python train.py --d_mlp=192 --init_std_o=0.0 --lr=0.0106 --beta1=0.93 --seq_len=2048
Each number is 200 + 30 x the weight over its row's rms, rounded and kept within 0 to 999. Layers, rows and columns count from 0. The size before them is the row's rms in percent of the matrix's.

# q: layer 6 attention query, 128x64, rms 0.408, rows 93-127, columns 0-63
# k: layer 6 attention key, 128x64, rms 0.406, rows 93-127, columns 0-63
# v: layer 6 attention value, 128x64, rms 0.503, rows 64-81, columns 0-63
# o: layer 6 attention output (transposed), 128x64, rms 0.315, rows 64-80, columns 0-63
q93,114,220,146,234,219,225,213,251,227,209,175,215,210,224,191,165,208,202,212,180,185,179,240,247,233,172,232,162,178,176,186,234,148,183,201,207,94,230,206,210,190,236,170,210,186,187,189,168,241,200,232,238,234,171,195,193,182,168,152,232,212,232,241,223,223
k93,109,272,186,202,247,203,159,199,191,184,163,196,172,253,223,232,251,187,176,192,167,229,218,225,193,212,237,195,210,180,234,159,163,219,183,219,152,230,216,239,170,197,206,148,216,199,166,137,204,186,182,225,201,181,250,216,183,154,199,238,212,181,242,250,232
q94,088,159,205,170,175,195,175,186,238,223,255,229,179,178,158,237,204,180,195,234,199,156,153,225,163,154,202,142,179,235,170,181,211,259,176,177,189,150,224,202,140,188,189,179,197,226,220,228,161,173,216,209,243,200,171,207,213,195,196,221,203,178,136,161,169
k94,093,195,202,184,183,231,190,196,197,187,187,198,230,184,242,226,163,180,184,123,200,150,191,249,179,183,253,241,185,229,176,181,144,175,248,188,200,212,183,206,246,169,185,175,138,191,213,256,166,209,194,257,196,184,193,248,210,195,228,232,208,175,141,194,172
q95,107,156,240,220,173,164,140,208,240,154,203,238,211,226,211,258,195,181,163,207,262,209,167,151,233,218,207,189,185,205,178,141,220,184,241,181,229,183,194,211,230,176,235,208,254,237,177,215,218,163,203,211,160,173,169,194,182,250,206,195,203,159,238,221,189
k95,088,205,234,210,196,224,192,227,218,182,222,195,214,223,231,198,226,212,228,209,162,201,176,190,167,207,241,212,221,190,184,224,155,173,267,192,281,191,214,180,192,257,214,276,240,206,260,232,135,172,211,206,139,194,168,236,217,174,200,186,192,176,196,182,183
q96,098,185,195,236,173,175,172,159,164,260,183,182,217,197,227,198,159,127,202,172,263,259,155,233,205,189,188,206,209,209,201,230,170,169,221,185,230,208,197,233,191,229,282,166,251,146,215,189,229,190,169,183,224,187,215,189,183,194,193,190,221,226,236,192,216
k96,096,195,222,138,229,158,212,211,199,191,225,216,192,199,238,202,209,233,144,213,192,186,208,172,140,265,219,171,180,196,196,182,234,185,245,228,218,232,258,256,210,155,215,190,177,188,167,212,213,165,221,210,202,164,188,184,261,202,193,247,254,199,259,197,188
q97,098,235,196,195,180,252,222,211,215,175,189,169,195,247,162,173,229,227,160,206,234,218,201,208,263,227,202,107,163,183,179,185,211,251,154,211,181,228,173,182,214,209,204,215,171,197,207,182,193,209,211,196,173,182,241,227,144,204,157,235,207,177,262,219,246
k97,085,226,232,206,232,228,178,219,205,186,183,204,233,234,225,203,212,239,182,196,245,221,180,135,234,156,228,219,210,166,190,142,207,210,215,248,236,253,127,209,237,227,202,222,178,203,196,209,251,188,212,222,238,200,218,178,127,167,227,247,226,183,175,195,194
q98,101,195,235,164,244,220,147,236,277,200,187,252,200,193,204,233,178,238,211,188,195,191,261,204,229,215,160,219,224,154,185,149,162,193,221,170,198,262,196,243,203,201,220,217,205,153,165,189,210,167,172,167,204,233,167,203,199,214,205,226,170,248,155,201,210
k98,105,194,211,178,155,165,187,190,167,216,218,205,191,235,189,174,195,172,247,223,168,173,192,228,220,207,246,179,185,263,186,222,164,116,185,196,199,240,186,201,185,227,194,186,221,198,199,219,210,239,129,207,178,218,156,192,264,208,215,189,216,259,154,227,251
q99,107,234,196,187,231,213,190,174,99,197,195,223,176,201,215,216,178,242,192,196,182,179,219,210,180,208,266,191,264,240,166,206,254,172,184,253,192,184,234,215,240,208,203,200,223,235,201,208,196,194,253,272,204,228,224,226,237,222,211,149,193,214,212,209,208
k99,097,224,184,245,265,180,216,181,229,179,209,191,210,223,167,193,191,214,227,172,198,231,239,220,228,187,179,136,220,225,204,208,241,229,173,149,197,195,198,169,214,211,220,230,242,155,238,203,121,176,193,207,209,216,258,182,168,207,197,166,139,194,258,172,179
q100,088,193,194,174,269,181,254,176,184,206,162,249,174,219,218,188,225,191,262,217,180,154,213,185,207,204,160,228,235,174,199,246,199,138,150,230,211,194,203,188,207,189,228,177,188,152,258,225,158,194,160,211,171,220,166,177,157,252,208,230,201,210,210,198,228
k100,098,166,181,170,159,175,243,254,222,222,234,239,223,200,215,136,204,176,178,230,190,224,202,173,223,193,179,205,232,179,249,228,217,230,199,234,219,226,210,206,161,197,187,160,193,270,220,186,182,200,165,171,268,237,152,202,212,223,222,215,234,162,146,212,182
q101,091,214,226,218,149,199,197,211,282,244,193,163,215,208,222,214,216,180,173,197,253,204,216,188,206,186,138,142,189,211,183,196,172,189,210,176,153,248,198,211,217,244,224,207,207,160,189,230,192,207,196,193,197,173,187,179,143,204,266,220,123,194,158,183,177
k101,095,203,214,134,168,206,213,200,193,200,200,156,220,252,240,195,241,205,164,209,181,137,220,223,203,239,242,175,219,211,207,201,158,202,212,256,255,237,211,217,222,158,199,224,153,204,199,264,227,202,167,240,211,212,159,255,217,188,188,204,182,235,165,230,171
q102,100,189,213,230,186,171,130,248,232,186,221,239,237,220,207,208,192,208,193,220,185,225,248,182,184,213,191,205,194,217,194,198,218,182,238,148,188,240,177,222,197,214,183,206,286,219,182,149,172,219,179,131,195,229,200,140,206,191,195,171,246,257,246,206,205
k102,099,199,202,224,200,190,133,169,162,220,200,189,156,212,202,255,209,170,221,209,176,196,168,243,172,246,257,170,202,217,206,190,257,161,198,191,169,204,187,206,166,242,173,222,241,228,209,163,174,198,198,186,170,182,218,195,206,182,141,159,218,240,267,193,259
q103,107,173,195,190,216,167,137,260,195,255,208,227,230,203,183,272,185,190,192,217,166,167,243,199,198,167,213,186,219,209,204,223,214,196,221,197,136,207,252,241,170,204,237,159,264,178,190,170,169,193,176,172,240,230,167,244,208,214,182,175,226,158,188,205,207
k103,109,216,230,208,205,175,182,196,177,216,149,170,220,210,208,207,197,156,172,151,184,247,210,228,115,207,265,203,217,207,229,220,251,135,206,177,192,201,225,217,184,223,209,193,179,173,233,177,171,192,146,187,229,228,247,202,232,234,221,182,225,210,247,202,257
q104,097,232,233,230,166,242,141,141,182,184,225,224,228,192,217,190,182,239,231,213,209,246,201,168,208,222,170,158,221,186,226,178,225,188,220,196,236,271,181,177,240,231,258,235,181,130,216,192,193,209,189,196,214,163,218,173,189,210,222,166,183,252,239,199,200
k104,092,200,231,224,193,156,249,187,177,209,176,243,189,198,200,165,172,192,225,203,249,183,168,188,196,242,241,157,201,235,120,222,162,217,168,202,202,237,118,190,226,230,197,250,156,160,212,212,214,250,211,218,202,222,179,190,191,138,196,213,218,227,195,200,211
q105,095,196,241,210,148,211,181,244,182,202,161,219,156,219,230,226,182,152,245,157,179,208,249,194,162,178,156,212,248,220,206,220,193,160,210,223,197,270,210,210,172,219,199,225,272,141,206,167,202,177,198,193,211,167,252,193,188,182,210,186,160,236,230,196,184
k105,088,212,210,167,154,203,195,224,193,256,203,198,157,203,198,194,183,201,140,211,162,200,222,220,196,203,238,157,194,257,147,185,235,190,241,211,194,175,260,170,228,201,191,216,223,221,191,178,205,209,184,194,216,169,239,202,258,215,169,204,287,228,181,260,237
q106,090,194,201,192,220,240,220,157,278,217,169,230,138,194,184,204,211,169,218,121,241,185,171,220,230,231,187,161,191,181,196,189,205,259,164,195,209,245,245,199,236,208,188,205,197,199,213,194,234,203,229,200,177,177,202,164,171,203,177,239,140,189,221,233,146
k106,087,179,200,208,154,206,207,177,234,217,210,216,216,173,221,205,167,219,188,180,191,155,177,231,238,200,268,200,187,226,183,164,144,188,187,222,262,278,166,155,207,171,224,158,230,192,151,225,220,207,213,212,199,216,150,218,206,152,206,237,202,194,154,226,249
q107,087,173,173,240,169,236,218,202,210,197,199,214,153,171,146,189,227,191,235,226,141,197,207,219,252,241,190,171,199,165,247,245,177,225,237,220,223,159,195,194,200,154,237,176,167,152,190,158,185,225,221,202,194,182,237,224,199,202,191,235,121,177,203,207,157
k107,101,196,212,253,195,220,182,208,262,230,146,195,141,202,162,145,181,229,195,190,277,276,180,174,194,184,192,247,186,191,183,172,193,220,223,227,218,174,141,199,222,185,229,173,152,191,189,144,205,181,193,198,198,239,197,250,201,193,197,182,177,211,198,199,176
q108,100,172,190,191,165,215,157,134,145,188,242,168,222,200,174,158,187,198,195,181,234,243,179,202,256,195,195,192,205,221,230,188,219,175,156,207,179,187,169,183,195,218,218,240,187,215,212,153,211,257,218,211,188,214,168,162,181,211,217,101,225,240,216,182,235
k108,105,198,212,203,167,223,196,195,246,187,212,199,198,224,202,194,233,216,242,239,200,207,227,206,187,221,159,161,153,223,140,203,189,189,143,193,205,211,174,201,203,198,209,268,218,199,188,230,201,176,246,254,190,168,220,145,148,193,129,203,152,229,256,193,249
q109,087,183,222,227,234,183,231,208,246,151,144,250,198,154,242,168,216,190,152,194,248,182,212,161,232,239,245,247,215,164,232,160,197,183,191,188,236,194,231,220,213,152,216,169,188,204,152,227,244,159,228,200,192,198,224,206,185,187,178,188,161,159,199,232,210
k109,088,194,227,199,229,174,187,227,252,194,213,232,188,209,155,183,207,190,218,199,232,228,161,173,237,174,175,217,192,156,174,184,194,198,252,165,188,148,235,178,135,233,244,161,222,170,190,181,232,212,261,121,193,239,183,181,208,226,206,184,181,205,158,164,178
q110,093,192,189,240,178,174,227,203,207,184,227,138,162,188,169,198,202,182,194,182,187,236,138,217,171,164,173,218,214,200,173,196,235,211,165,193,228,151,172,176,181,204,176,137,228,213,226,175,217,227,210,192,169,244,232,192,190,198,134,137,253,246,235,155,204
k110,109,200,200,172,160,191,174,229,225,235,236,155,183,174,209,245,207,232,151,216,172,203,205,199,170,178,162,212,196,204,192,187,220,214,226,156,189,126,227,231,251,214,217,235,241,188,155,190,191,161,210,205,160,156,229,161,177,235,172,242,263,164,223,208,231
q111,101,178,199,223,270,198,162,196,235,211,194,239,173,160,205,220,194,205,231,159,207,174,238,224,270,223,228,205,222,202,214,187,150,137,206,196,167,207,223,196,269,167,207,174,178,179,217,146,215,162,220,253,229,175,158,183,220,221,218,218,166,196,245,205,196
k111,093,249,166,224,210,196,232,204,204,170,176,214,189,235,236,192,237,163,238,163,181,267,200,198,210,184,233,164,249,195,178,243,107,165,151,163,244,180,189,195,160,225,191,181,231,214,162,163,154,204,212,191,215,219,185,207,224,181,181,169,170,209,205,216,222
q112,093,237,214,189,213,138,160,222,200,188,243,192,242,223,189,229,182,241,168,243,220,213,228,188,217,219,259,172,202,232,205,155,212,226,248,124,224,271,142,199,207,166,217,232,161,197,156,178,196,192,230,183,209,185,207,184,213,193,213,204,245,223,178,212,221
k112,105,238,218,241,238,174,220,141,183,213,193,212,212,188,164,230,193,181,231,203,189,230,178,169,225,236,210,193,214,185,209,209,201,186,135,157,141,195,151,202,234,254,168,234,201,177,234,217,199,188,202,228,187,187,217,212,188,139,156,134,199,233,247,147,215
q113,111,249,180,200,230,168,194,221,255,200,253,206,259,207,199,222,222,217,182,146,195,245,215,221,220,249,202,174,149,196,183,201,199,203,214,186,227,198,178,179,197,195,196,270,179,209,206,166,219,208,206,236,243,166,204,205,210,220,224,278,266,143,166,191,206
k113,098,249,205,210,225,215,251,157,139,212,205,247,175,197,232,233,202,171,170,224,163,176,221,201,192,155,214,201,222,185,250,249,175,194,120,181,147,207,155,237,215,195,168,197,210,208,170,203,203,189,189,216,195,181,162,190,180,134,176,176,201,187,239,178,157
q114,105,182,179,206,184,244,233,194,157,181,159,201,192,227,238,161,207,205,190,156,240,241,193,196,201,204,186,217,159,158,242,196,188,191,194,234,243,244,190,259,199,244,216,231,266,191,201,173,262,252,181,163,177,168,189,191,209,169,222,243,166,172,229,236,189
k114,099,170,223,188,205,190,208,246,204,188,196,216,107,202,204,163,167,235,248,261,254,158,196,198,209,260,210,178,168,172,207,181,191,210,214,260,231,228,215,187,167,192,207,207,187,200,132,186,223,210,226,158,194,228,201,178,188,163,216,215,165,211,254,222,207
q115,103,188,244,173,129,217,165,219,124,193,218,181,143,227,188,217,178,220,158,184,183,254,211,221,178,198,198,185,202,248,165,228,238,153,177,242,246,175,189,222,198,205,180,218,243,189,224,208,147,222,159,216,179,245,228,220,245,222,221,199,201,199,179,178,189
k115,103,206,186,182,214,247,147,186,179,197,230,208,182,203,214,214,185,221,190,182,201,194,246,206,206,196,189,154,197,211,181,182,291,194,249,188,249,210,168,168,255,206,148,233,176,213,210,209,125,178,179,216,198,221,221,240,158,238,194,195,129,187,210,197,154
q116,097,232,199,179,210,196,213,244,202,224,189,200,156,156,204,158,188,158,196,210,198,182,227,190,245,175,234,172,202,223,191,176,157,214,158,193,158,242,182,224,256,203,164,195,143,143,146,232,205,206,218,221,232,232,202,160,184,217,188,162,120,229,204,165,188
k116,094,228,220,141,158,216,168,195,222,199,178,238,216,229,197,160,226,182,163,165,181,191,209,234,224,191,188,214,204,271,160,208,166,200,196,168,158,241,209,190,199,209,158,153,116,154,203,201,206,192,220,208,225,282,211,187,242,214,178,191,207,233,191,204,231
q117,105,146,211,200,109,209,164,233,220,210,225,174,227,184,200,231,217,228,172,217,214,172,205,162,219,171,216,236,177,245,240,186,203,248,202,140,156,180,204,174,151,183,188,276,176,184,151,213,209,217,207,196,214,172,182,231,212,187,195,225,191,145,186,216,188
k117,096,196,176,226,186,226,253,179,156,184,172,203,204,173,187,222,206,194,231,226,225,200,193,149,192,239,217,204,209,218,168,235,192,197,237,248,178,207,176,139,186,250,170,221,204,231,190,211,218,261,241,237,188,156,204,237,183,182,220,111,175,229,159,216,157
q118,098,161,227,235,189,197,214,231,197,239,175,202,176,200,202,171,198,219,163,226,166,213,199,148,205,208,190,188,221,200,217,245,221,134,172,202,172,260,208,222,225,189,243,135,222,129,214,209,181,264,154,145,164,219,201,199,165,201,216,165,200,244,179,211,213
k118,106,181,248,217,243,130,165,186,210,256,186,174,188,223,161,192,183,155,179,198,232,254,170,176,180,265,234,178,217,182,193,176,225,253,212,174,193,173,161,211,155,245,205,172,154,204,207,168,194,173,195,174,210,257,206,223,164,210,195,179,161,222,221,194,205
q119,098,202,175,203,179,184,163,203,214,205,218,205,213,162,183,233,192,238,240,184,179,223,205,221,172,209,196,233,208,233,189,188,201,207,239,196,203,166,219,172,259,230,164,212,203,229,237,182,198,225,234,164,261,202,225,105,247,171,230,173,201,268,203,175,134
k119,106,178,184,235,156,199,205,141,208,189,191,186,223,149,206,249,220,218,235,209,177,209,214,235,238,181,188,192,198,234,206,211,237,199,194,195,218,171,212,167,211,132,204,247,237,194,157,173,182,217,240,171,178,193,178,201,245,193,140,187,229,210,215,227,301
q120,094,165,175,222,218,188,209,192,256,225,211,214,246,189,206,232,214,191,175,186,225,173,125,187,204,219,193,212,179,204,238,237,242,259,229,133,193,181,234,170,214,213,256,178,236,203,218,178,208,228,204,172,221,168,192,203,144,204,194,221,214,140,218,248,146
k120,091,171,226,262,195,172,233,211,205,183,193,212,196,134,215,220,178,191,188,211,226,211,144,179,168,231,202,239,212,167,274,203,232,223,189,226,211,231,198,185,140,173,244,196,225,230,170,192,226,209,245,167,223,180,143,221,162,153,171,182,243,181,233,196,211
q121,113,221,235,224,205,138,219,178,248,205,223,197,223,215,229,196,222,132,236,170,193,237,205,125,197,222,192,260,152,203,212,212,205,200,222,185,215,195,200,190,193,195,164,272,182,229,163,215,218,221,171,192,149,196,177,148,201,227,157,194,255,177,218,217,177
k121,100,187,184,195,178,224,216,167,163,274,189,212,193,163,196,222,207,170,155,256,146,161,221,217,136,237,224,204,207,221,195,259,168,228,169,172,189,196,189,172,146,260,190,164,234,214,231,154,193,203,209,185,175,213,194,187,226,172,184,138,179,198,210,197,201
q122,104,216,180,183,193,228,177,156,156,180,190,176,257,246,189,136,186,194,209,234,200,209,209,234,194,189,197,159,216,160,256,198,197,209,229,205,208,233,139,204,140,187,237,187,204,215,192,189,157,207,193,160,153,201,170,208,209,150,253,153,213,199,197,213,271
k122,102,204,205,192,202,214,187,215,219,191,191,190,190,242,163,156,209,206,262,207,239,202,170,209,184,229,176,190,163,146,184,175,214,148,147,231,164,226,201,260,225,167,211,254,196,204,250,245,277,209,182,234,195,174,226,173,195,236,207,228,182,230,233,157,215
q123,114,233,245,171,163,204,195,220,226,194,185,186,149,232,215,232,183,185,193,165,226,164,194,163,251,188,221,157,215,232,145,169,257,244,177,188,169,259,198,189,240,194,221,227,189,165,170,239,209,221,237,213,191,209,263,211,166,238,187,184,143,196,216,223,193
k123,091,243,239,192,149,177,236,190,217,225,249,203,240,226,188,220,211,228,164,201,138,176,193,183,232,208,209,197,245,263,208,180,219,234,197,161,194,254,213,137,208,221,200,244,238,201,230,239,217,188,212,247,215,209,192,250,226,194,186,170,254,190,171,217,230
q124,105,187,177,162,205,205,188,162,189,211,213,217,219,211,195,230,199,233,234,244,213,125,174,201,204,161,240,197,219,195,178,199,214,215,171,203,159,171,226,192,120,210,267,214,159,189,190,219,220,181,240,246,230,218,162,251,189,218,158,224,229,192,166,204,266
k124,088,207,198,187,235,155,299,217,212,181,219,205,239,245,203,185,205,201,212,224,218,191,212,156,189,211,212,203,182,201,223,210,158,227,211,202,146,226,213,231,179,199,247,199,203,197,230,239,196,208,167,256,234,136,218,206,219,175,272,188,244,216,156,214,157
q125,091,202,233,266,168,254,176,220,249,185,191,161,197,194,227,155,178,183,180,159,210,196,170,173,239,167,192,162,200,200,228,190,212,152,171,200,148,200,172,133,267,186,205,196,199,186,221,194,193,209,187,236,206,166,218,190,159,195,237,161,164,224,265,198,209
k125,103,254,195,194,162,240,190,233,171,167,187,199,155,246,238,201,258,145,201,172,199,205,157,207,169,182,195,187,223,201,128,219,142,237,203,170,199,187,217,209,159,174,206,255,226,230,192,181,236,222,266,211,191,186,202,204,157,230,171,225,222,189,212,228,202
q126,101,189,187,249,133,184,190,233,252,213,187,148,245,178,183,201,199,222,188,165,213,212,233,217,176,215,208,152,223,192,250,191,192,153,198,180,201,239,211,145,205,187,158,235,153,173,190,177,200,210,216,221,207,171,183,193,244,175,276,199,155,179,173,157,232
k126,098,224,166,197,186,224,251,105,175,209,189,218,209,224,195,212,255,163,215,205,194,190,175,173,208,162,209,185,226,143,169,239,182,181,140,216,162,187,177,205,245,154,176,245,227,162,193,228,245,213,240,185,169,169,195,217,190,193,205,205,167,253,210,207,191
q127,092,222,229,226,265,210,209,139,237,204,203,230,245,211,187,194,212,207,220,242,197,151,221,173,181,199,149,242,247,179,193,202,174,183,196,180,203,178,233,174,213,208,229,177,177,251,231,196,145,128,194,222,160,180,210,179,147,190,199,216,199,254,159,207,172
k127,082,176,148,225,174,213,204,227,191,175,175,147,219,205,206,144,198,160,203,155,215,227,167,232,229,182,215,208,180,188,152,187,143,185,185,235,251,168,195,217,160,204,277,164,219,214,243,173,190,258,173,203,202,216,180,220,171,171,200,211,177,216,164,166,155
v64,116,195,224,234,220,173,256,216,191,195,240,220,219,206,209,186,215,201,136,226,260,193,228,147,214,161,230,223,162,190,216,233,204,218,192,205,238,211,193,196,195,193,259,162,172,175,204,181,269,183,222,177,202,132,213,187,219,206,135,170,190,195,214,263,175
o64,108,202,181,175,167,225,186,198,182,187,185,156,239,167,183,158,163,178,194,176,171,183,195,179,197,192,206,236,225,208,135,143,202,175,180,137,193,182,236,225,225,189,265,255,184,224,224,204,140,148,225,231,157,212,228,245,192,193,166,207,204,213,155,195,224
v65,101,225,164,231,206,177,134,221,223,177,220,204,198,152,215,229,218,187,198,142,193,223,231,177,189,183,211,244,234,143,198,193,148,164,139,242,177,181,203,186,205,223,233,215,226,254,215,211,215,185,181,183,251,193,170,209,205,219,222,168,268,233,212,159,230
o65,106,204,228,212,239,200,161,217,173,167,203,189,173,235,208,164,188,159,171,237,169,250,181,190,249,185,186,193,153,230,216,153,270,151,226,212,177,179,187,172,196,193,204,176,184,182,147,165,206,168,178,140,202,201,199,140,156,196,207,145,201,221,222,215,237
v66,099,177,211,171,214,274,239,188,212,160,217,224,228,164,188,195,208,172,180,239,232,262,169,178,253,186,240,236,213,182,195,175,163,188,220,169,216,180,149,241,236,174,223,225,234,272,207,236,194,216,231,192,205,258,191,159,193,201,212,165,188,183,217,177,193
o66,103,186,166,276,216,188,201,164,174,224,223,172,155,216,180,248,170,196,214,197,199,158,228,217,264,177,189,200,185,214,179,242,211,192,219,250,154,169,205,175,183,178,191,239,183,182,204,243,167,216,166,161,158,178,182,190,113,221,224,229,209,175,169,197,222
v67,116,200,171,187,150,152,198,163,200,204,232,158,239,179,246,235,208,168,248,196,172,162,234,172,202,176,159,226,218,211,190,181,162,193,169,202,228,187,205,205,146,207,245,208,205,226,151,226,181,246,166,192,217,232,127,234,171,173,189,164,248,168,200,180,187
o67,119,212,174,189,205,193,220,218,158,191,198,239,167,217,192,186,179,216,210,190,215,255,184,216,257,179,208,154,166,202,122,177,200,204,211,250,175,201,201,148,171,214,243,171,202,243,218,163,181,146,177,161,185,220,224,186,218,200,241,198,209,209,283,180,257
v68,101,205,177,251,173,230,178,186,150,210,206,214,179,220,204,200,216,236,175,195,224,200,218,223,222,190,223,158,194,217,168,214,228,192,178,187,187,133,191,230,196,245,193,193,202,283,248,185,245,140,234,198,233,197,261,156,177,228,203,186,229,171,243,217,251
o68,101,228,215,160,230,183,182,200,189,232,211,227,230,139,192,157,238,220,245,212,140,141,153,225,243,245,173,201,195,212,219,202,223,142,148,182,191,200,207,217,184,209,178,201,135,156,175,251,237,233,180,186,177,176,222,199,167,165,186,199,207,174,188,200,177
v69,115,144,196,146,211,186,247,174,210,138,182,196,188,229,200,148,223,168,208,262,163,215,220,190,201,184,169,202,202,186,204,187,249,170,182,195,200,141,201,246,158,166,167,213,225,229,247,207,171,241,234,235,234,213,176,183,195,208,190,179,275,202,219,188,213
o69,121,217,177,214,201,201,154,186,198,219,190,255,245,217,183,186,194,275,225,203,178,240,180,224,274,202,210,227,186,226,139,213,188,238,244,232,157,247,139,178,155,200,169,166,198,184,158,229,183,229,181,189,188,232,193,171,195,187,214,188,237,192,173,204,239
v70,104,242,221,212,143,174,234,226,163,187,220,168,177,226,206,182,212,169,248,215,201,179,184,216,218,148,160,172,212,231,226,233,192,164,201,234,165,168,220,216,171,197,172,155,192,217,269,222,219,199,198,178,233,242,123,234,178,220,194,188,214,247,241,231,221
o70,108,249,106,193,199,190,168,175,203,203,208,223,272,212,194,150,147,226,245,205,162,177,165,218,204,204,240,200,214,267,183,201,212,189,220,226,210,196,176,173,171,203,229,157,199,226,153,150,202,189,207,174,172,205,220,211,238,208,191,160,224,194,203,185,152
v71,111,182,234,205,211,219,194,196,163,207,216,182,198,167,209,234,159,172,211,201,153,200,174,211,206,209,142,180,234,238,238,193,189,222,159,203,201,223,222,186,196,195,159,229,197,159,99,163,252,247,200,189,201,231,185,229,159,126,248,197,196,230,185,171,204
o71,108,180,202,202,232,139,239,228,225,267,206,232,168,197,222,227,204,187,206,228,248,198,214,207,179,186,200,214,158,163,169,197,192,216,199,195,213,196,234,199,189,213,176,188,237,265,202,159,185,134,185,212,186,224,201,127,264,203,172,186,198,130,239,220,218
v72,127,252,215,231,197,251,235,225,214,195,191,207,154,183,169,171,180,173,240,194,256,224,200,196,215,178,183,241,199,214,267,184,177,137,174,180,215,159,201,190,190,166,262,198,149,198,181,195,233,163,155,159,162,197,182,238,165,195,165,163,213,197,199,192,237
o72,120,201,164,238,199,177,235,163,197,226,192,209,210,210,184,211,208,184,184,266,190,172,191,191,223,171,165,223,173,219,141,180,203,112,154,220,214,200,200,280,216,179,189,145,207,252,198,160,137,190,165,225,187,188,233,232,171,207,192,200,207,222,197,167,185
v73,093,202,254,251,247,256,250,165,189,212,264,192,165,232,173,208,192,192,227,186,207,252,192,219,205,216,182,189,177,158,202,195,189,228,193,229,173,183,164,221,243,217,167,226,206,175,218,220,147,191,205,189,198,222,203,256,163,232,225,186,207,215,229,202,287
o73,096,203,175,252,168,199,246,220,203,203,174,241,179,181,246,224,177,149,186,240,183,143,219,248,159,263,207,225,178,212,172,236,202,188,257,187,206,198,202,248,217,169,234,182,169,198,186,208,185,214,158,154,212,221,160,177,182,177,230,206,187,186,165,204,135
v74,102,183,252,228,181,232,215,138,205,179,194,170,213,256,202,200,143,251,168,219,208,200,133,179,212,155,200,184,213,211,228,191,247,204,187,179,146,249,206,143,178,177,209,181,174,199,168,194,193,230,199,195,172,235,191,174,154,249,206,227,203,213,237,249,216
o74,109,192,142,263,214,181,198,192,193,227,176,227,193,221,153,260,195,168,232,191,221,196,222,257,210,215,193,220,261,183,181,245,194,176,196,205,213,254,255,267,194,154,196,210,192,197,206,202,254,129,197,217,181,237,186,188,226,202,160,199,187,227,186,220,198
v75,090,211,223,226,164,217,181,175,175,202,196,166,172,220,223,211,174,189,213,252,185,121,237,202,221,148,263,192,211,199,188,228,195,223,150,194,153,192,191,174,172,235,227,165,185,247,188,242,203,214,159,195,195,199,191,224,244,173,143,218,199,163,273,207,202
o75,087,183,141,189,153,155,209,184,175,181,192,192,211,160,166,162,168,214,254,215,224,218,251,209,210,221,191,142,221,215,134,171,161,154,202,172,218,199,223,157,181,218,213,234,188,179,200,243,229,134,191,203,215,169,209,190,240,191,206,206,204,255,254,197,202
v76,093,143,234,189,214,209,192,186,224,160,205,166,253,241,190,222,170,198,166,239,164,136,235,202,192,244,212,199,184,131,123,187,217,189,174,194,223,156,158,210,164,181,183,202,159,160,210,228,174,212,214,222,210,166,191,188,231,199,183,232,230,250,211,210,215
o76,091,184,220,170,183,192,169,234,197,156,220,204,199,209,217,215,179,257,199,147,206,265,212,237,222,247,187,190,222,197,108,171,181,185,200,204,178,274,196,163,167,208,206,247,220,152,205,192,169,229,193,209,204,195,207,197,266,177,202,182,215,205,150,231,181
v77,093,232,261,198,207,171,188,202,175,139,217,207,204,188,197,149,202,149,167,198,226,249,211,218,241,208,196,201,215,190,194,239,222,173,218,242,176,130,221,187,206,189,172,174,205,175,277,191,194,163,165,169,221,213,163,164,134,194,230,177,224,187,160,233,211
o77,104,206,171,222,252,244,195,180,218,169,237,192,227,212,193,184,189,234,238,207,173,194,138,241,176,230,198,254,148,258,195,236,168,150,218,202,203,190,192,197,188,237,221,169,225,203,132,197,127,199,209,194,165,213,174,232,195,192,189,191,242,187,165,205,154
v78,097,210,175,271,194,215,149,235,206,172,212,162,147,224,187,194,202,200,189,158,237,163,251,185,221,188,200,275,212,193,199,208,178,185,154,183,233,200,253,234,262,211,223,185,224,242,190,235,194,180,126,194,177,228,193,175,194,175,174,195,223,168,221,199,207
o78,098,232,217,234,228,196,232,165,217,168,195,189,188,234,209,213,229,211,218,214,167,181,239,143,170,189,146,144,135,184,129,206,217,173,185,174,188,165,217,187,196,213,198,204,154,191,182,216,265,183,216,223,247,202,223,252,199,169,186,178,201,258,218,163,221
v79,100,188,192,154,184,177,177,242,167,158,244,229,168,178,224,257,205,210,226,202,215,194,217,166,198,197,219,247,167,251,229,189,242,235,209,210,183,170,220,163,183,207,234,174,159,191,223,138,178,218,212,255,241,180,187,226,231,179,186,236,243,228,215,140,226
o79,109,220,241,186,140,172,179,197,239,194,181,211,208,233,181,147,184,173,228,196,234,264,196,137,229,208,167,172,180,156,185,186,183,196,249,196,234,192,161,208,214,191,199,176,226,172,184,167,217,112,217,175,132,143,231,197,189,191,196,205,202,192,202,208,201
v80,084,217,210,146,175,187,228,213,167,147,197,217,200,196,219,176,219,252,220,229,183,189,231,203,176,197,185,226,218,219,166,213,217,202,200,167,203,177,216,198,229,253,170,203,177,186,156,252,199,177,171,167,173,225,142,130,221,166,207,224,244,189,241,263,263
o80,098,246,188,172,221,166,190,158,222,176,213,208,171,208,182,156,156,247,237,150,206,178,218,222,175,186,173,225,167,207,181,273,167,211,141,215,245,190,199,207,153,248,198,231,174,192,164,176,226,227,176,228,197,159,236,236,229,162,187,239,164,210,179,206,219
v81,094,203,211,177,166,230,226,232,180,173,198,184,263,224,191,183,181,211,181,165,177,146,188,189,237,191,211,234,181,218,191,235,208,161,277,199,244,184,182,248,186,194,218,144,172,261,212,165,219,208,200,191,158,227,208,158,161,226,196,199,219,236,153,252,229